Weights of a small GPT-style language model, trained from scratch on English Wikipedia: vocabulary 4096, 7068 steps.
Each number is 500 + 25 x the weight over its row's rms, rounded and kept within 0 to 999. Layers, rows and columns count from 0. Numbers have three digits each. The size before them is the row's rms in percent of the matrix's.

# layer 2 MLP down (transposed), 256x96, rms 0.0887, rows 71-114, columns 0-47
110:518533511480492546490470493464458513496496491523501519459482505470526475486517488551536518505466512471495521461570470503487503469470530499471543
081:528513499501525487493489529493504511535487525460515460433469512494526528460518539532511483520549518468493476508542448507489485516462523567496481
101:506524472501468473454496535536447461496465502454513492508490471520480470527511501487479524482479526471546468484578509483488474513488517478503462
100:466561473492535472501496503504443465444486463478508452494524512501504532491532500469501461522473532519531488510489482469486512448505504502504520
100:495489481550470499472482568550497525506540511499482508516526528436535515528524506463471475502487523517471477516525541501508548524510438529498471
107:511493457488521500517526495498473519528481460525489524508472506532566540469489515475480477510493507527502474454476460539535524499509487503503498
107:518528496509488487515453530489477480512471519504450485495480495512511466547518532521496505532459481545493485545507494511468515513571468506528526
105:571520510494489485498508508489515539463473446512477467509479522462489534472539524514534527469532500506509470475478516480472508538514512484450481
101:537533462502475490498475486458494512514506445523519491527509522519509474462518518481492520462532507521490468534517536485502486476536513528501521
095:515498519533512487469488533514450510527458535422504502487510523516466522473465522471503497491498522497479466487480543485483499522511504482485492
089:464530476521534509505484513482521495480504500502504504505503473512557538489493516494482488519487539549487479499475508501485501494533509496449431
107:509529538501521490520500458522467488500494497507471500541474494525468500473530516488488517552486541477494507532522503471524524533459554480498465
092:477518512482507472530515487481509511555485475559527520488504504506524539501524456482515531510483474488455499523547525499447491475508481484530468
082:533497464512502476494511516488502503499475483524510449481527510493514503458530506485490565483501552501518490480472510545528551475476491489462510
098:510540481504491452490480475522473443471505513504442468523492511531466501544542504515505473465501460519489493518554507531483515510511502519492495
099:516499525516488436503494517500532466480518493512503494520474511527548461476459473459469518498465532531490517502489490537541496488474503543488500
107:473515527542511497512504551517513545525482528462450494487513547506484466491491505489490501510478516467480483510509529514471477480513492463524495
089:459499519526515542554456497492521484553510503487469483511509473539523489482544499471534496483498523491533476476472519508553516490510530494532461
109:496466512497517475495472528495489511529471464538484511522481509491549493514527479505461471485503462505496491493454497535511486488531521519558500
115:490484513542508497492503526453486502518528492560487473562476511464557537537482531455487476494496509523495487472525522467483475535503496500513499
099:502470580510512497440574520465468493480505494510499521483480467496470489485519466503483505542504529453500473490501500476478505487517505479492500
101:516498461480467508471537528540509522513519509465531518476498517531500480462490514551506504544497496512506474521504500471475509510518472476469457
105:462497498524514462515472475484480505502493499473512479473505488492496494502469533506498493509505502538485482515500545528493503528504521477484461
120:524492462469531458531478498518489481516495519493512471499476480456519477511492494497476508516467528512479478471492490530493534478517451530496542
100:502522483513508515520469511554513510502547518519508505516483513518514487523498472456504480486548517497497488481489465509528494522527460489497505
105:523512461499535470480513521493447508486505485479507479512463517529478474497531480529502496511492506468562463497499499464510508524484491531506439
098:516535485501532465451516499465491532458539520516528467472496485517478473540509533424521521528475523502502499535517531532489532490505492476510507
102:516517497536481547485490516489522508486504472499480522514474544511464497501500476543500529437542484472502513476477457461531507507493524509486548
106:525537515506524547506458517527512489528524528511506540494448486446489498485500505513517506473500447494526495476511537527525477483482508485497506
104:489484503489509498478462473519491504511469519521481516492465530487483462516546552496446540539524479480509488458493501539508544550461524471488529
115:503506510528480509485561528480484463514480508529487501516509519504488518472546492521480503523466510479515547464542490503492507502515495523493483
113:489482505498497472506485549465522445468501488513521510476469490492523505515525527496440552483467432523490511480505487505525527508491535521500516
099:472454537505443507463516524482529473509481486463477463482498483531536488504501502449542501527481472507532489491498509530501509496519506521543516
107:521504514514471508555530471477484524543508494515454493539488484524481475519551508487488536552484492536487468465489505476531511521538521483509467
100:478516517472520527475500512456501540510482518559522504519499510496516478515452459517543518539477515474514525562513480465504476540488490500443490
098:479549512502502518500484461494491484512478495487516512463513506510488513516509500487541556473457516536502484506484498500519543506576454504489441
103:505488511483507469557518480493520502462517505508499469520552493536532478506482518438481448471515481541489468440484497500482496512527483476521500
102:454473509548466499463485467462448532466499531475522475514454499500487495504481503547512488526498560494495495494494503479481520518523513486506486
103:486521487507500480468500510552511538464478538520464512492482534467489523465528472490506495509497486506527453489511530517476505510490484472486480
091:450470516490511483484497508495491487504488506490483525511451449503486502531508540457474516507468498465497491488516462505548494529441450449467512
100:530497463503475450527511498524519509477530464487484518463493475479458509523495506491498518485525518489479477459454470483473487503457530485545495
098:472511480490521505486478521490456471514561534495489482463499547479554460494488478508498464488495495513488484501539496477492460466539480468509490
098:540492473529494499515517509543547540523499528548527499481491493460484479479511472483505516533497563515478501556517544526507484509519484492466468
103:523544487503486504466478542519508509519491485529512471504515506503480503521505520510471478527491494500486456478533510507524508506506488467476495
# layer 2 MLP gate, 256x96, rms 0.163, rows 72-115, columns 0-47
084:497526487494514515474510448507498508485531495486479481515480511533553514489514509525533457488518567507446478504520467472509527567492500520467504
102:520464509472550507509569488467500506515488500499519478528496472486539470476505447508529526515457512490476487533522501478496502518502503553470505
096:498495453518572510523498513482502486505491479504513490504552519484515548489464523483504474510504552491542535480490532519518495483480494476473521
100:492514512518500536514548513522464477469532507502494510478510556489462503473514490533465485470537515503524538505456548514438524501472502529493482
105:539496488490516483537472520473457492538513515509516492511488491504554531442503494508535470481504518503450512502508492497530499551499485475543518
110:470488490518511506513487490509515461518491541416511488535507519498487491533500517533500480500501544557483516549493537514454484524516533540525479
102:507477526497432451490464519501519489511483514430487486526511493479472482519497531479450519521519522466478501533504519486499485538503490493542499
096:501480514546490527494479533440509483512505431512532474531507520498532491524500541463503457442507474516519524532515519493502503494535497471522455
099:492518556497504522519491461528433469486474505474507537479545494521488514516503504517490545472481497541542493474507488494506493501421522483495511
104:507480534495492493469418537531509502549497529498487512474519545477505459513485493437501490536480533501461522516515528495472461520491457500515532
092:505500468531551530484547499549493516475473506525546490504470504503512498504505547512459498511489527519510480517479488486482513497465550506493547
089:448489554495532493509542498512479527496491511461493523516479456507515538505548476531459544483492490546475534528481482535476464490495505472561484
104:499425525506498460508471486488510491498504467495559479467541514519523561501470504516458483468519535491527491528499511472485505531490526473463520
087:459522474498514512463530507489512530521503514511446483484506555474515545512518484527497483479490484520486512502464471444480528511519545553499495
102:497502535535467525503507521485498495558509518502465499475495515498457514499501518523555499527519500515505477496520476429470505475525510530510497
106:513513496509480480473477489445480505448539489500454516514516538490499506452517495462522465551503475497499492498486477545494532515479477521518508
101:485508517521507505479537487541515522534512508503518448525469494537455507508521533499519480482525518515481507521447505526488474490510516466509446
094:476532502467519486528476536525506520540480490467468465469489476466512498496507508499463532518511517510518491551514495464498458514508513520566512
113:466503502539506507474526510442508503454506464470501491512462522513507510479519497507499477487511521526478471513516501469480465479476477535526519
099:528473519499511513528495500506496501538451519516528460506449486482467489466495497504523522524477535488483487487523487557500517502515529508548519
099:534478501514542476490527513493502510479509481451521494461512538516489484474460533497493516486519523470512510519484518509505435474480501532521521
110:467471487535488493536555517504494444513489518496507475500510450478516483532513448499484502525467527515522466507499518481505539476518526495515495
103:465468515479493502458488508517498467496486500462517542498507553530510480496483557550472482494459491508508511529502508546479527492497512536559478
089:466490534502493502520498496495471453491499497500529501495507493549482500482515527492496475528464539496525495490476510470523504495498492547522512
107:477528506488486508483471525554480440499509513519486505507548511535498522466528515499486509458514496528501549523489485487500517510485527426487484
086:509498474555479506500502538433497478479518531458531490435486507493508453538472496465475465508542508506502540497472528484499486484483502534450528
110:494443496520522457448498532473548513513501505486504529487518508488474507524543495511519499489517524524497482456481502518484490495488559522508477
110:481520515502504535522482543521500481526513474491543473493514489511514514503499536509488472480546486531516499523507482480480481520525496509474513
108:493480538495509512498483529514484519460566502472498496454526493479533490505475476524532509489469510487476463491550488510446500490525486506530520
104:485508519495486493496556489517497499480499504492512464504503498523541480466500526513504533495463490486499547559479524549503513505508507511531491
115:477470492451448480475478518482505471499466449490490521457494516505532483493479477499480508495505492505496473521486532544522516469504478498536475
093:525472478548521495500519519498477511523479480456492471467525509480554478514493511517477485474517493480482504553496525480530515503497517516474508
101:491497501500493446531521480500503494499471541490504503453490473512457483474454489546541464494455519539503510487533537494485503500504447521502509
102:489473491504469478538475465510480513492503508500495520470503593474457527450495528497473475489515555468472557524468476503494476501499513499524482
089:517462523538491506507483521503503518498527504460524510469529466524501457533466485507491517506493494508521528562522530545495474462479451520548503
101:490482462515515452499480487504531470502514477514491459481531452520530531500521540495494466516528465515486487501531518479506546554468463505526534
101:476529521490456512527478486498466503485488481516493516503530525464477485511450542574490492528506526496539473487518527503507531517488470478492533
099:495522470535497507472519476486535517518478477495509440520563491509503495506494551514503510504509521519468542483489499550493499498510517504496455
106:501487467545502529490485476503461478506500509541483498560511513483508500506493524437479520463466505485530489504533468493503521508544450502486487
099:508473505504495499489451512524524413486522478458516474502506499507470512522513513520505500489495478457512534512496463501509481486470523535575466
101:485499478555485514510515498478451497520502527523528526487505484485481467467537510545496511514461488486520487518489514501495500492492497497517487
107:515510485485491554528531517455486524487503489496494485485505527489521485512494536487471468517514523496489575501445508479480515510504492491484504
103:487510526475443519490514503483520506503490492508456462520457500502484517453477477466541487502461535530513518520521558486463508535515500524529473
091:497532478513493535494491519506530505481543484480448486507536478525500484503469495496497487554484498520518493466496536494517536455473510563555456
# layer 2 MLP up, 256x96, rms 0.156, rows 72-115, columns 0-47
084:516491521517498469558493548502547478537496463506490508507504481535477496561513506468487523472484468510515517526477529511491507429541512511539466
102:497522517449554527492518504438495523445514488494477499539477538503518488480493506502450526506491482513527525520535517469488488514544507509494554
105:521508523513478522506484515532519480500507463522495461502529474485525496483481487513506471521556489473507512499484525489536523472482465561491473
099:496561510488484482514496491497506490492532491496498487502507455464487487460465508494512513548479468474493497510504547485476505489490494497526530
099:541509475513476512478474454490495491528474475494537429501497506488480495478507538499460528521486492495501526538518494459494440509490491503508527
101:503471459515473468486476468458510486515495514499523518479469498492488492543534528505525476507481533510528444463536496522456534509512513489521494
096:494535487521479524543517471518484485502484451517462512482492548473498505506502522502492506507544480494463478498468491485486523455479552462474489
094:527513472515511500514565506464502455523492500517457535532490487503545513514478467495511509487483499509451439499501529519523502542522502506528546
098:520475524505544536435520479541471496499483478504562538476497490506476516456485484511490545524459478525546494472490501483511504484429488519513454
095:501505502474538547519498500480548480515499517454568504480505441516494482536528491542522503494542484486512495503496507469495489522483501518505507
100:495500489511472489451506512488523513486472455531461473487515491534506528514505488526454510500516456522485483461542525514471531511446501519494519
094:441507479471504509435507511511484479518491503483478445478491523477548510536503507507500517495472513527485496503504479496513498504523450516485488
097:504506501509494542507521559475492473510501500460482519503455478507520460512473456477493518532462464502424505545493477520524508491523471512500499
098:484525504485512517476524518463476508519468481517479522464484493442526492499452485503549492508490507473498501506511534471462532519561487506511468
100:527495468532473500495462490482523488465506481551505490492520507492517502476508521475443500487475493525509500456486527517530476502485490462473513
110:495514459510502519500505528533490469431529482508469534515489518513528521492512488520496478529486466503552476455483497520513468465505528502480535
103:486516507494487501506486557494488481486470496512475522468447485480523488505506514516507512482460477475547474490534480494451501523494498519490509
096:520454513472512511510474494517455477493539457517525537526499492528516533496476476535537490460504478540493530463456506513539512468490550501470534
103:514459474499496531497499532459507508535555548542497512536481504486511496521502516512495506516486509504518535479504522487464447504475460522491476
098:504447530517512475483511482473506474473512510440514517455468467507553477504474508488494502513482507506487451482536530488457506563521501551506518
102:470534494530561493475441517494511497489460475497527540522468536476485514539510503485512478480527507490535512496459513507503512491528475559522507
105:482527499522526477477515505525505519478550484484501538524436511504456482479533490511461478478512456493523501516522503556489503501493516510505495
112:540480472512521483462497498516526473483528504522491496474498483479525490484443529506464481533478489531500502551474481521449521495514460500502518
091:505495534519533526501486526478538520503478502525505464495480483484509493480492549468488509532493516496473524491504521463481480452492492519536522
100:484516534490471519478491520493467493464502492491505545529514551501496476453533496486449522535470496543495504504478512527452486487519464494473487
097:484480516490492467494501540509458458451519516490528497480495493530472498521530499492564541492463504488516474510496514470478520486486471465493538
104:488470492476477487510503418510488521527491520482498489490484500489491487500498474469530478464511500539511516482524503496484519488521493487475529
100:517460494488493528514495462494502520480506504587542500490497469485505480502507480510524508455505518523477458489545482475492513482487470503526528
101:489533545497523489503510527488518496509459506522478524519496490454507449502476538527525535524519496557469482554474460513507505482538519498485557
108:495528462511471494502523522505466478482462508526497511502532522510510489527518467466504489511502488515524484458539455485516514448513450519471506
104:452489438492498489524518415518498504538517506512483456486522495522482483485499449492515474525491506505481469549506496504483509492486449465536551
103:416488500504488459507501490524508502511499499514537527526483545477506459480506488517538523491513504495490481485493447513548498490491490491526484
106:492517512449500508506550483526473531488507507529510491482512520475470529487515477515557483508471526516533534462499493475532501438492513517478512
099:476496483483464487514522487475456505501517515487466488517494519507509532553516533485496532495504488481494474504497479489531496520474546483510476
101:482517504488519489465475453533499435506499502524511511519491508509462509495501490477504520516547514526514496511539476523522505441498512518494464
103:513510506508456447449486504464504493551493512564493506480478497503534478473472494475532488513514512499508514488532507556543502503443523534485505
102:458517514527498525451503485481528470494545495506509487449526518476496489494480567491479443515472529499469508501465531469505539458540480515472496
105:448522474491510466486485468532521464501497490463530521490469516470531521492491542524488509485524504471479516530509497493520528513530484453445578
101:519483476493494521517489488534467493494508516522471470525506478468475461471479528510492529504445516493519521474554483489499523490542469521496495
101:515466518508488499531511528506539473507514454475499511514493520494501494530505481520498505447527521525510461528527516504481480495545461502536497
096:478461505480482523492503480452522501526523555518463502479467527495492476493529546517502520458507531512468467496477477510510528496514442525526500
098:501441505481511459533452481487525436482495469489468526493509501564477488487476516483521483493501496474529452508536513459489453501548494486512518
104:502492522486489504539534527536475535494488472500472535495539529511501536500515472497457467465466502514552498541456508528536491472505511480523540
106:542539492525515470471505487477470534488510550475501491490519507512539485494460505528501478490480494504500491510507522459432498568495505508474521